Each number is 500 + 25 x the weight over the matrix's rms, rounded and kept within 0 to 999. Layers, rows and columns count from 0. Numbers have three digits each.

# layer 4 attention value, 160x160, rms 0.077, rows 58-66, columns 80-159
507541525498500509528528506463518483508500490499530508453498525506456485517506501523479484488495539523510477494490545508447530490487529511520478538460483512501534525461514470480487522521529483499556535464478490509485499516453436511496493513
507495518481463523514480482508485472503528454412485484476495516474475474474490504493476542541475449479508499477495497483539496498475541468503523514516509475503476519509473480495467531487508477497490490545469528515462516514536486484490468491
501483511522470463517502507462515461469474526479513545528493537469503493480506462481478549557491505475460524484488481469526491458542463499519470490517474490551497542509491449501473480508450463515526517493508482493517502485546479487510492530
479519475460489439503504509505546526489510513526499486534466476519525520491513488548480435491509580511492511478545442493463481530536487506504508487473480492516487490508491529501561528488483498471433521516539491525499456470521518502511506495
461485466480548468506528557510529538498532491548499468498507532488506498491552507497496528450497517498501518491519448519469485481510502559505501513492475492513522498543516477526512467544481527478475542499539486510500487529531466500489469456
504515558522497469515480517530539504466463483522515454510499495489480505496488471490497482454495536522500507501522505498496484521512480489503539465509466447551465500473492476533501517502538516512481547497526482494528480472507508517538496459
523472520501552500515490510458482532534542498473505494507468517479471512474473500463459503494530500500485509471524460534454481529511528526507473492518494491521455505516508489478490506543468508505542476489455491519454488490536498509451498530
493511456532507508473452497494474552487522532491491518474478512502516485469506508489529502463528535506528521514525497502542488545466509516455503523505524488506512447486544514492504527500498466482480495464471468534484517513460468521477526462
472517459441519509483513519507498474475527487533490470513457486498478514513487513542541489511521467499519500494551536500571495517494497522498505518515523461480556502501528527507483475487546534500507476507461511482501547492482484532544504491
# layer 4 attention output (transposed), 160x160, rms 0.0678, rows 58-65, columns 80-159
522533497490451462466487484506484474490510523496457514497507472515504460467501519477534481520462487500515526470522488509553521550480485512477489537495571487510480476463489527504498478515464505477484511537484523466492481487522535510516518491
515528531508483500461529481525521536503465512559470508497505500518480453481544517480494508457483467487496518507512523541488464483485488476481498508508490465494485503489509512511517471512532475490465489424508473531498518509484528522514490503
524518498486529566501478462529511448508485489486502490442527487492488501514535473498498514454529483534504476521506509530466495471488473483509528506495501529475488503515470511493500475491566485476529475453495459515492510569511542487517512520
519479464530545503535493557487457501505519509451508513441518494491452515533470504551542550531495530472505457522464502475509540529477495484478512494446511539502479505510487500468485485509483515541504528518510509459475521537487475480486509477
542479504520528482516511468495518471461482482435520500468493508505530483488502495522495521516490494503480516496462506498557545487511504483531531490478526521488502468468513482517527485446510477489499511564488477491520466511482495459498471547
510504469460506550546461500491468491527494470495494524464499525522457433479517557538533521512501486512496497540509504478535496483475500518513491480485529543432463527511532513465524486490455476535484506477516469543534496556504545521447462520
483485493510510519438477477525491512505454507527485499474468512524513495445493491515507499465495494547481475496486514536508506482479534517486546496506528498439499493504495502500515525519490461487444509530503508498499521498519480479525513490
501516511454543519504518467537516519463452508521487457499461505445487467518519515487508502497525527528539510514501523503481449472453530483542485516528526481479483499511522492449506523475525486514481496504488476511521489507513502445527496507
# layer 4 attention query, 160x160, rms 0.103, rows 64-95, columns 80-159
516455514491539482510478445499479537514488494489490508473510537543530475449472517484490502491522527464528518515547488463493513480529488503501479523538543531513486504479525525543483495497512498528516518475506542499442455456512509502516496523
507511481481481497479464499522484497464517534494497502489503495513524496476493477484539497489514509469531492510520471480506481486519475504488503541485501509488513453437465478483527515494518540455480492462509461535500543476550525467526470479
509533469526463525510497521485502495480524477502515509525486488489480521512489497531505475526504483487484514466481482520510487534460529516485537477486487454482473508484500523469504530496483487472480458545508503485510509500469478509502491483
494501534537507489501490481497505503474542465474475517456507516506479463509527504504486519539470510500514473499501532529491541513524518491486512493491469488518492524531522508526513501486513498544522489484479478465429493468496480477498512539
485495502527501508527509523495535485507523483512495499481491505477459492501491500503466451510508506512486511516523484521509529482503545500523510480497474497541478507486480510525513538520505510540534473496505505454501486501505530481475496527
486427517491560506492529498488491476476485467482511475457488533540532442457515485461514513499463499493488469526522497499500510509505486511533483500507500562472491530538482470539482498510525536553537514508462464511463549482497488458496467522
486462484478522508490492535483509493517498474494482512503487504519499466474521443479480482480488503518494469520523509483479483515524515484512482467499509523500495526533468521483488509524478524541538495509475508462511514511518518480514523548
503487507465544517494453501489489479507506504490505473452499528539518474469551502481502540492535516495534485519528507516504534508543479490509456456510491530506532507514473490511496510493487535522498519522508482476458537476504506522518530501
514540494528483493515526466530508502483481513511515535522522477487496531519491559515473491521508481479501524471476499513480519472479508522479541541487506497507519482456506482520485466506526450456477503458536506485520463521460498500487454453
506525514512495502528514515511503505470498495489496516530516527457486516496499492481463443472453497512475523468460501511461471438494518476508517534506501449499476477441523523488498485518500467526510499463520550506498459535500522487520475535
497481478478524545488496506494467507510499474509475453508475523549505442516510494493519514493532544499520466546534500505511488537556487501514468446484484551504494497536473473528527538489478527541501518525466461485474536470510473500487540490
518500504498464500528526474523500481503452513492522527535530515480517537506460516521474492525510485490496529460499497507523479498473489525453542528503526497513522512498495462513480499530491463460507500448543497507534458510454491508456458483
481492478487527527492496531471526537508543505502531471457471506492469457465550466497525503469490485502488456539500490491517501497514533492560509486508521473503456501530535529496542509483469524525526508537477484509465525463511514451533518544
486492463494511517497461477505475480527556513523492463478518512530483458478491494480540493469509508531522473545512462473504515530523481494515452457492499552496493503521504489503524547457451519522499498528483474512464516447529480518477516503
493483489473531516510482518493518534503573485503497460507499484507428457488565472481500524437507506492497449547515473533502496497511526464562483480472481473512459487540515541484528508461466523532511500540461497492481541503512484475506519563
479472494463544531491462494520512494517557500526497493462522500522447483473512481490502506479522515514504462529517493477516522529536492476507460486487500517520482497544524482487511537443447513527544515523482487517473494442525522483502546529
524515536514467515496489501498480471512463504495470506505449484491558535550456509517501487560519478499467496482495501501516519538511467504475519531506503531446535489498478445504454483532532487488494501509506513507536519534478487540465515498
505524512494436508496524481457486511504419537473498532515523499489534520494447510509506472525518468460507529495480503496480497484470479525474554529508539489497502509463467488506516473534538472468491489509505513529557479543454495505482459443
452513484486541486528497518509527492507542490526505500463493501501405453449496485494483546458522536520526508531527485487499510486528539473523477470474525501555478510546517535471536509467483499509507502512484463466476501457516493477518509548
449428531503533516456490520473540462503479485509475507499495540505494471542533463494504520529459521534480428547513517527568533501544498506484489475494472503518512520527524502474450567492462539543506486478496499506440506492495547515486528557
493520507499487481533486493505464448494476505499484477485467512506544496521524502510544513544498537499480508495490515476508511531494480493499511524477540496464497482483485471529485502524543479483504495541506489458513483519497503490491513486
515498537503504486504482496489498508502499526487539512554481505453496501463490539531507464465498495521500472459521454515445466493445483509513466543477508484526525514530486525491525498482510462455524511513481532483490506493512462462465503507
470516490485520499514513512528517526494579461485465455509463492530457468507539504511513546480473512465516463533509525510479517509495543444516478503483516467505494497492476545479505523470519536488485458513469482492439550496530529492545510535
507463510513504485486454503483493471479483480458483515499464513517570505504515547510456463537516519513497529481491518484510491486516489513497478488513458538433528513512429478512464505532492512525554520494522526473485493508525538558484511487
532518528454482505527457510479541498496509482537495520517501497505494485484475471497451507524499500518477518496487453458480497501505483463463548496500535479539509509532515468470542510497522482498484510518482529504481470462507457514521534494
485533454474490486542508510510492538484549513508507503528489481504443490472527524508488530463508485508506480500494458508470486513460528465510487509482504469520442473498541511513517508446495487499494498543460498513498528466482472505522545498
491504493494488464511495484530502487476531517499499498508497479517448477462526515526477518477496499507522491487496516503444539488488481497515497469446489483520539497481530493518546506471517495490526552484486474498421508481491483514517477499
503531497466508474549521506514493533486536465488541505522477495473467492503509482528509524510458500486476524505492457517471511521488509481482488485505516483509507511497522502501504527450507499495500463506470487491469475490469483521509511514
490514489466503507516526475552543524494562474503490506503463459530461519512522514533480506516505538442484490503516492542479499524485516491507476478470462471500536503488475512528491528510498528477504483459468474526433514466506510486506480506
484544500496480518454526502503528503501492496509447474516481461536501508481465478521538476492489495497478464537491482489472463508471505468542498523485509480483476465496505472532532514492558524470521474556498485518500525508507456465520511532
484521511511534504459496481513493472467484479506503523505483514470488505442474480549516465532492523544487517488478469446494485482482496502511474552518529513496550506531549474519522523479526443497549491515502558474486456470513478500525516466
502463506517471546498525494469521451486486490523527516497478499486499510514511482488477481506487484490512529487517501533521530495516469524464512493509473544501537547488466469529454536514491500525520501488502495497493514497498493523492474496
# layer 4 attention key, 160x160, rms 0.101, rows 64-95, columns 80-159
496501513511523478502511489532534501480466470515497481530499547477492472518529488469462537508508512517457484516477494554505534475513494505506517526529488491484501492486533502501482531503491524505504531490490507512496499499491499479502517508
529464536490509516506515468491518486579509474513493510461507488477490472496521524531458490563494513536494535478484466534473528502530494473508475490498485480571476520563510494492519532510493456531490490464478547476474443454545477502510499525
525491469509444468489507563505423542497457549516491520515496526513496542485464471481554511438540494459535517565497538490513455513493493515471509486501518518481506482502496530462477487494499484501450496525534463525524506512461491497492563449
465487519501511512485527490481481487465517467495485476522493506502486503516511533478487498525544478497453489487497490518509444498487501508520516528532476491498489484490493508495485497530507509528522537484499487535478496529494551525499490508
520487527478504520500475480446539532506516524530528487513531485486499494478482503480470475527499474510526482468515489464512478496494513497487490510533489491520541511488532505476508503492462500490511490480482539508498477523499509517490466504
474470509495534489485477458509518473535516478487511481480486486485484462493521546537513467548488522518470505460538483553520552513540530518502486505450510492544498535554488491546531490521491509493493507489472505483457492469556527526535525536
499481513499480480494488468477521463522513436486523498479497474498470462502527491521494526523499494494495523490512479508502529473509512491494524540513488494543507510548496495535494510548496503506492468463468497476453484476526528509496525533
501502477486522495526530493524529454532491466464539509470461544508489451521519492563474504536495506499481478503525509528522532506500519513521494517494515513483512534514488506538502482501530492510526532529468476499494532512511502551495475521
477486508505513540477470522494461556452494536534495498562493451487512534513471482452515485461486469499504518492460495491479480521457443475481479487525515506496484451478530510460504488463481507480489486481546507546506460485504474464467509477
481457498520513481464472515485503510452510487506477490533488492483486516464474507481516505486518481502518508513475506492485517472471460488473517525521487492505518481469502486505507498498481511519480467468501553526493482501520523507461516512
522517496491476531520506481535511480531496480472509486493497509508504449538504512522478494524506540486514471507512522542532487502500540532501500481487491511502519506510512499527484491517512505497506493502500464476525527520482491527507499474
520478508543528507474464535494452516486485537528453495542508469507516547473503463456518479450513449494527540512450493461455480490472451502485476494497522481488461462484502489463499497466459498523489510494530542504510445477500472477476525481
514543500503505490567518488493513469553527445490533520466519488485478439500526547513470497536506566483511462476515522523506493556537558505525483492459509515522525537521469504519522481522508506480523501509468457450501523500512513542504472487
551504485486500532512514514497503495505486474487506502507486517511503492515472526515488486484486528503533502488521502524534480491501536532456500446490486512477522509498491521513488493508486488471489479483487474512529508551462494525474478464
535546495520485531531509472484550501507549452476551487459500523517507422544483518524495519527500549476501477519537511562524472530537527495512494491510490516509546535534513538533498519493502499469484469504501466448509520511504526506488488475
520520531491484544532512514503502522510494484484491495486504472500514447530448513501469511484506517489515491483535498535525486491497538532476493468483515506502545505472491491517474478516490469495467470494509483473541478502482527524491483475
463465507507500479454471509498472490461470551518455516506481485495504560481540450476551508459482459522488514484439487455466508474447479461516497552499538502487458476494496461455500489527502507514523511501514546516499524478514510476509531509
457474509488475464498515498514503476502489523527492504524483489475476545467544489481542505508495492524462528525490502456478487523509486468526465486484507464511466498507484505473510482502465503519524535505496511502448526465535466491506526511
506523488497490537528514481495515499554500442497516478493509529564489411537461493533504521528505526465513487482525522519507520502521520503497534474507507508493531523466527528544468481503494499493481457480486466470559497539512503519499482485
512533480483530540493513521524482510515505463505497481462497477564487454523499514521520506496489485517535502493509507525484506488492513504497533518493497524482504509497480484529513471491517509474509503491519489494542502520498530518487494494
481516502527484455469518513509510514476522505518466500505510456480545512418560463505515524487490490522492482507484484488499547482514496468500484549490538498508466528505494497489527528464494536500477495492512505522453529444545495465504502496
475499488534471504528557516494506497510457467515471488481497488491512486448531458482562507479533488478496531525512485506498509479507525512514497552512473483480507478515532524502506540515518493505457429521497494494525489461518523510503538485
541539503510500535526479482521513506451491510455520502466518495506511448544492503471490525481488501477510452501525525523510523513476532524454539522488487515495511498457489515515503515520548502477522468501514467485515507506487550487467506505
433490505487482470456531499539495468485495500506518460499479491455509541491524478530503491494507459575456508516488473453475496515428496482480487550523492503503525515476495482501510529536550517542526502515529566535509501494491533482514505543
480510537476484492501505503471484523509473485513485509478480451528506527475470454530538505477497541482516513520509514456527511474476503476531495488499554502458509486467499469512478514503489461470474478519485520549552449513486509489501482481
534497518487488513532466490452514503470496507468502476504474549511503506537505470490511514479469509461503493510546519527506547476482536510463537485514524512514502478466514502508464518518512465491462466472525462478520523516479504469472476476
488523508506496529519488516494462512491495529471540491488431521483490488531460528450513520514521527459537490504503490530512482490519461514475514493522519506463521514456472511486477476529518522475472472515479510539516484509457563494486493505
478495498509504511509489477473493490501484488496483489488493493545508491489476483495522519501491500486517488509492491514510515475478530530486537515515529495490488468462506488490481494510522511481504481495488500512540483525464544518518526498
531505521522466486506453472482459519460500540466480453460452492476490499535477554468488538500499479478485492490494474494520519517463500514491512518514511511508545456456514514508524497533528523512498477520490528513477473507457551483491544496
506520535522453530495463506496527478475510528488509474481500467485478468515532504512538532476501502484488494475494496500493534494511531536508502532458542482505479480534483491482529499529484483486549475548520500489501514423535495493467550500
427507527488514478503524513493494483511449501505477525521485461497520500468494471521520495440504494544527521509486491480514512460471486527490528549486511469487497457512516495491508502552502526522501478522522534520537474453519489512468499513
508493472480519508495498512498497456516460501497526507500473481523470529534509506500510466548535464510508515476502479507499470513508488511529484492511496495468530483510460467502502477511512514514535506535510536482517502544487483498523504516